Weights of a small transformer language model: 3021 steps.
Each number is 128 + 32 x the weight over its row's rms, rounded and kept within 0 to 255. Layers, rows and columns count from 0. Numbers have three digits each. The size before them is the row's rms in percent of the matrix's.

# up: layer 4 MLP up, 896x224, rms 0.0633, rows 594-646, columns 56-111
# down: layer 4 MLP down (transposed), 896x224, rms 0.0635, rows 594-645, columns 56-111
up594 104:103101113104124130106173129134118061109114150136157109084141144150150118137107112151058178176150181100166150133153168177141160179121119134084106123122102100168086172085
down594 095:194123185127111130073115145113121120136143096135121165065197132079081153101177113087117122168109142134135106129124101097084151137091119188160171083131110168117158101118
up595 094:202085164098206158129087131096199104156100171118145137142109143138117125159167095146101136125069168069116216127147119053101143112124128143202086148140095098145089125138
down595 107:177145081092121133078138108118156155126122115099119089166145125144101144143148137155095096103064134087124161135110094127134090089174094175187111169173138198129116131154
up596 103:157094164153093114092100136156131165100095135102142174156158150120116111156160198097138151144124185131075117097134146118106156103126147165162132099164114108155099140076
down596 108:117094127152125105096168114185123144118119108156105076135162113142153160123178086128084114141120024124146141073158139121130142138190154167091162093092146095180169147121
up597 087:151113124110130108157133110145098111148127180080123106129112164144148081154100126104144079107105152135099125142068134119067112149167094132147115086149138159162132091114
down597 095:147133074139141132127074163051084103099122060138149167134155067072135110133126140134146183138228138095122128148179126145180124181100118146118137154132133141117068121149
up598 104:090058119104108130126101071135118113112128097121092130134153211114164152103056206161119100131089056220150114179118115144155161101120138155127158081150100116164123124165
down598 099:100194136148176124174126154170114172096145082120152150150096149139109109088121136134058116132140178061089042145136114110152078160111108122160132106095129089187184075060
up599 088:141115126172127123095123142145175181080153154120120123076114165100112116152080128110149144153131121133154168166139127149109145126169112146139152141110042146122106120169
down599 097:120101155053087137127106239115108139162219136158127156169096124160183171133187110137127092064093119062089124094140143125151110158153150090080100086166173156167147116158
up600 097:136090092106093106177082074137106078115127130171183127127166129092143127085066100117197067127137148133119111073205156164130114140173044174157120108130114114205103138138
down600 106:163137137099149123165158135104161179044143178148154126144127096166141186190136150172055117141112183133127078164164117096103165126125146122129089137103136145115086097109
up601 106:109151122163160109153123119134149146094098059136112152095170106150100184132187151158143076143185105130114103078165183156133156154106170165099090116132158089117144095107
down601 108:153101108148151141110127125145115142143089125094130128112142140042131168168145149119141127164121057126113096132157104141142128060083186145116107158146111146091057103157
up602 104:120155143209114115117174144107133162184168125150137164155110111090154098141100089136127176160129132153214100095133165172125154076163162157158138177151090117166149132192
down602 102:072104152166106161172140141128086078199118122101134130139159138151173115092167166085145153107132081127113086142090176074154201128147065171114126096203151155074092125142
up603 101:104157135138149173108153141171094184066164110122205103152147117130088099130098205062134145146204178114140142135112138166192130145144075094140121129077141126134144127106
down603 088:115103151110082114181100125127112108180050146091120149087161142127130134104128106166138144127051074130069098171145109145077146128178101194086146104155076113110099132186
up604 104:142119164058118115142128096100097081128069140126115123154128114172129121177092168127071123136099115117100119183078171151204104111104126139124127096138115173130115141091
down604 101:115100149125115185130106165091152154128136126120120161131134138075096128141126139180072129113126172138091112150104056134141140132089064173150171177164134170115121095109
up605 106:119153150099168100105139135078109134146131161156120156138126160128125130156170149124117146104130159166148132139087218111148132081151157051068194099129138128128196082161
down605 115:125134174088230129133114093128086082095074151135138192101097120104074073116131162125121127152159183164135158121084102086113142125155120093145096076092151106187094089168
up606 122:161166185205144151187177147183089077169088082096172142119150112062121091116171152144150184136105124136108157132142132159154106133173072143116137160187146142145122128173
down606 095:114129120107161173106120178133131137092159134123142117163138141158135170151118148140128145110123110179074136153115088119100166096133114163109119132126093083103132131161
up607 097:173145159084184129116078101184071143233142190124153111097101081176132125111114121177142104116144123146148132144144105113118108127074135075127136132151143133116155093134
down607 096:160104062100157148084124152114187172066168167082140132166148150090109150077103093108155080134110150115111119136121137175175137096157169068116095143120059120179100192061
up608 098:108110161142130094074136109171109135120097172139165087089083145116115099139081158089084159110169138105152165093110118110114167087136198142100147090116181074134111108114
down608 099:136179108077193108146116154126114108058170122122055120163118119137063138167156124151138141133170124172125098098167117148174134177097109057160145142152031105141118171106
up609 099:132158147124166137080145150186115153122138146171145110159159087102165167115109119047095168121182169090176132149108143151134184115120176074107166101138155125140120129076
down609 091:126139113132105090187088132134120142149169049116151104080094094099118026129176141174111109161138075147084155103101128090105065109133043151121094148132100097140134116163
up610 098:178150084129154116148105138121112123137123155086086142034176139158145084168166152137174125164176079154155112152100169092119124207134145152141118150087073065093169124149
down610 104:097159154169068151139104100086117148086089099151165130138125145146100212087102134065141150124098129211138105080117082103152173108127163090101138151123189138176072164169
up611 099:060098124090152102152145139214079206137166160089130110168132171101171154132122144124102135119171110102124166166114113084170117134126103099083155107133134085125047128109
down611 093:153097149157140180112145159072146053165116106131114118152160136105109099164129142153116068074147207104126125126106063148153142164144160134094115130118112135128190123144
up612 098:100062106120147100127090134138137117177121150136075149131163091145078139129117164124173090181136142160112139255140107191177075132103115084176084155111133136110112135132
down612 106:103163132191164072127177119057085125100147162142185119127120090168094104071139107126170132154100150087113175158127139118130061089162021075107136139133161098131157123105
up613 096:106143168144152121085087110133085129136085125089116117134133151100120099135117140154142126140086146154180138095116143122107173172134117194148131147076168063114195048179
down613 093:132196138151097149130160137151096106107196156184138138196197072109083187150133110113168082135144182177112161124167124184153146177115120087108154121129163172193087157073
up614 103:079101128151117077096119126160154163153155137150126132198105089120168157193173137162180123117134113157117114189101110100109171087104129141161135080071150107179151093117
down614 106:151123140148146122129176136139108100112158146183177129160113162181154135144102151143161124068144117133178092099104067145126103175172126180117106111094154141113129135098
up615 096:120101148143153112101131157124086172166061065181166144136130194148091075110078104093114091082184142174078123183123161128104120141127123110117141176087101081162157154100
down615 082:142201156080123145170141122128153106113163128116108098117168109151160138143159159147143140180074137112193152117096074140168168103126121181153193169151109141096123102147
up616 103:209084158097092163132142161102154122111126120173123141101160114142126125171121154117062159150161138158125138095103107118102099082143144086093131112191117117153138140104
down616 118:047148115118119155089179188171131095175109148150087113146106142131135119112129171112140153118143199187188150112108111166098180105074121096076153168167152128144143077210
up617 106:183136119178124076111106105154093136095103149107120169175089124129152181169146128098117136202103112090155152145144118165111179061101134164151109137110142167156129144063
down617 113:108189120117158098106081126109117155119120109130136068080071148162156152111073097193105167164178119060117137141172144169170167192150066156147139167139122205149130146159
up618 093:103093131128183139151155115149119106204122113169141134128153143171096174206092125121130161109118184166150092110152141141155132153145083171151084153173165165120169140144
down618 097:160141059114062073150070143124128160133149099116104156152118143061065143124152190104158124152186111059151116177101170145130135157131108102094107112089137081115133149116
up619 101:132149123129123159171118138182079126109150150173168149141144190128114093140111069125169129186119118096172102121139169138143141135167128136154130137147096159145155151065
down619 114:169136074132139121143152084172129178156103194133169075106138115169195083105135177145119073115100107186135145114074012057129153156233104103126134103139108115175129151098
up620 103:093134108125165087099124109073107168170091115208118129075113103107084185137131145066145140095109113110123134140167160172143127051132125160096093134099154092176159126099
down620 104:149061107099130114169168126181154122147152116160149112137139134120139145096085114089137158169222142130047163062123112124160138197103154136104124073132121074147146104099
up621 103:147080144187090159111110170118178153185139107134130137128108188160130131146159144113198106170194134141112165122097119143178166122085113115214172135152123085077116141122
down621 099:099094115086100148082086186157114128156143108140100146134074117097140114077147119147103122174131161153145165133086092098096138104111111098054149148112129155173113087164
up622 097:109181133151134121096102147121162138154134144154127144109137095099157151138138116067120106103112140156134129098111087089152120068120113058117151074183133076190129078128
down622 107:127106144162102100096147096224213112125112118154115140155160148163182094131078202183173193095107132138177148057130173116175100160162101103110096188143126140144111110148
up623 094:147117141146065139115181133109102137103075102104102163171116128157093092111088081095141102114128126093133085118138092155147172130095099101138105121131109124085068098115
down623 094:149127162151129176141171094169096160095158127105095135098124147120093155150100096150153126072124019155132208129103133099095081154216112123142140176144164143133153132125
up624 094:141173139124104139110153088173123121127171172157093092106097084163121108114122156138135142171163147070098141108088102086136142111184179104131180153051144151168098100098
down624 095:106106132172106103164118184102191184097094117117156146141169134128151107096158114112183080169152074086164125062138089114085093146118130151148147174136120082132124132153
up625 102:173057137112162147105149117114120220124176090083121136108108107099133085186101162154181078177172113157134143136096124115130140103142116166068115113115095126137177088123
down625 109:162115076082167130072135165153081076128048149096095176121159135134124097153104077137152160105174120089144099130138173120158134133105096115137119158099117077102109070119
up626 096:139152099186120094109178058093105131124148152106141152126134132115104143192138137117105093135168118176128187154101154119107098054116049144125102093158117152165110169125
down626 093:141123196154145106118095151101108082118112111116157117129087083134118112066088068161114120137147098134204129091106108125131121164102159120132161115097130141097107120114
up627 102:109144097201165138123160081166146143160098107071092170113135115112132150151135142122120108128169062160169136116122113150084159127189142147167159103134136046089149135121
down627 108:149164123112184168100122133142135163107082161164136129138142163150105107140107152175116096150139220144154115148128091077123131168147115119122130142100155116146122105112
up628 091:123105145138162144118099152178085138147085101135108161140130191133186173102192094145037150118113148139164140155087101126125097099110141136117101069151055114124168118096
down628 093:104097098141172142147093116138164165112154093143113181147098101156097133117120176158107070164125107126097133147191055100172116138137162117110104144081164111108166117115
up629 103:165102083109138106192136106101140114099125115201113173096126137112136119101089143108113164022143049133146054162127173110083070141125106087069205122133166080147089128169
down629 119:139108140079137164148138181116075085141115117095088118099107058154132139154083063086077148110117149105161186142083122126133161173160108144174101166165126095176142078094
up630 108:111053132185109134108160153072072156149167064129119163114126124072127101180169073121105103211087154180127109077130180107157117122111112113108141126148108068148187107083
down630 114:120127070127165149137125154074153109178129121140130159128138146101136107053079111128080153115171162169164083089154133153101113166108135141104138112192099097143164115167
up631 101:099070117162119132138119116120141108150074151114158153118156137129086175100174116156156149142113153120090119139114175080082149146137104148123102141190160073102174171116
down631 101:112155155103081092144135087119158098160131119101161070072094130139152130112095119112107101088146170108132158105118153163193085146122126166183099125098174117139083115181
up632 098:109141141108135112151128139147147149137103062127092098089083117122121101118137164124132162101108139139155173065144124107102157120140105145122136117125180145132119125084
down632 095:122122117141137206116153133203088064054149182181109135118145113102145114169052085150128112129170159070168121139108158116159131135120093139143167172067135121134105101127
up633 094:079153110153154139163118106106123129117058054067138155175114139160099064133140105161167124162139152183167116096166086136125148134083160115134125091129167148089145096142
down633 091:126099148062190096100142169153105149108207129165134153130174159092110117135158145135116150100164128140130086109089144097213100129172132208133157110117104167162078140156
up634 100:083114146119129121093133187130135186148153112117088147148147091154089140135141150166122190116112144061093189134139162084153163067113173109174126138148132143130103128071
down634 096:136148133072103119120142105144100109130117157162132125116120110064108120148066071110063143143128072184132091160138121084130116144142087165131085116102124171131107114097
up635 100:106144098114127121084114085075130152106070145117124079155140156131110126130089119122085106148058117173150172144101143141105141097189154094143128117132118082137042131105
down635 099:138141059097125137191129148100063107118114140113108156126165175104129126119133140141140163091143129102176078148094148183128099124153081169134123132068118109141138147100
up636 087:161062105165113112094124099098107086123136177146104038066085110153126122106143104121163126172160195115161130126135131105129100115132172145140130154163112109161103126070
down636 093:135182119092115135190170203151150181150100142038113131155127141097129108103120122121081189073058123097130117128102069123093151138124078177162089133097157105105114077162
up637 090:112151115080163164124082134170149167118137140149137154147127065113128133118131106116124105158170104124099122120129175110119167154126136076087086155109097113156090169158
down637 083:129079129128101116134140085054086078159124109107111107063146156112129164091126107133097079072132151155095140146096120128118117099129137213140135155170229135111144116092
up638 097:116080140125109220106081149152117106092158113130135130118147133171128088123131141125136115163128157147133149113114108116134080137085123147131108088168126099164121060066
down638 099:098089098203133104065086089146128114216129157124113122152099128114147115129150131140190149147162155156092134087174140133132121059144150096136148126179190118120130153150
up639 092:127119085133157141162098145126135166188153080152110112092150161144155149149129097142080085117132096162084106153183129146095161154091087104067150101064132153095117181187
down639 093:142084152127136115118197134133160143155164163142158088191116116132108070134092125141152098124157132108142118088095135094137128076170108128152087188153161107095178110135
up640 105:062101145143102177158085136191135209093112081147151157159114169095151105157081119148153113107131143127146102156169135110119176134078099130106117108149124211086104113097
down640 096:197197163136137099130162125082171133159126125111131163115208089150139113132170157093120116167146117144144135104058104137154118124141106135177121151150066123147167170166
up641 095:105161134156101200108146200151124173148118125138090153168183113191087137132098118170144182085116085183125102060106132069146142141103114096125131155133151119119169115147
down641 097:184113107076132123116136094107138112120101142075085140165090118113151076124102088157131104129135123099141182147115112124126082149146206120165100118080146109153080195125
up642 102:145145132157176140148080158180138085113124116121088045143162109123128122121143151125161112133121128106169106178111088112190154090089157071060118124120138073137123241066
down642 115:097136129172092137148141106105159089157150123177079080069208163105135117130192114125126129140094085159131125100126150163088070093158109124107117106116143114117128128069
up643 094:101146193133149176150114089124105176122105136140137119127163115129093078121081098097066134113159129125123095130089105144112168163122129115106146124127087121157058053104
down643 088:142103066139102115095115143140100106139082069124109127163152157159182163112148156176151158130050109083097197136141102151150104119152133159176120166166163145090158193148
up644 092:060172143103121133159123152164110139173082097114204093156113158161130162163093150124138088105131096066177083154128112116152172210149118151067161125127148143052146155149
down644 094:201122134125141101104134135109158161123161098126084169123106089145120152110141122108150182188145122186064173117130121147177132095114194108203132077111147104175132094139
up645 094:140053076136177137113066171128120119122094144176127143161147108141154114089125111180104122135130082096111117130136158095118118142147089127099122086107159169155134121120
down645 107:130089139131155123180128027112116089124078137154126126143177154073118134120158185170098155144128115128148121134123179098151092128174106171103170132089155144110119130142
up646 105:131131109145216148146134113119175158164116194150108131071113131118089108131165169127118127176160114205135122104098126097185180161131136118114101113159134114100194145123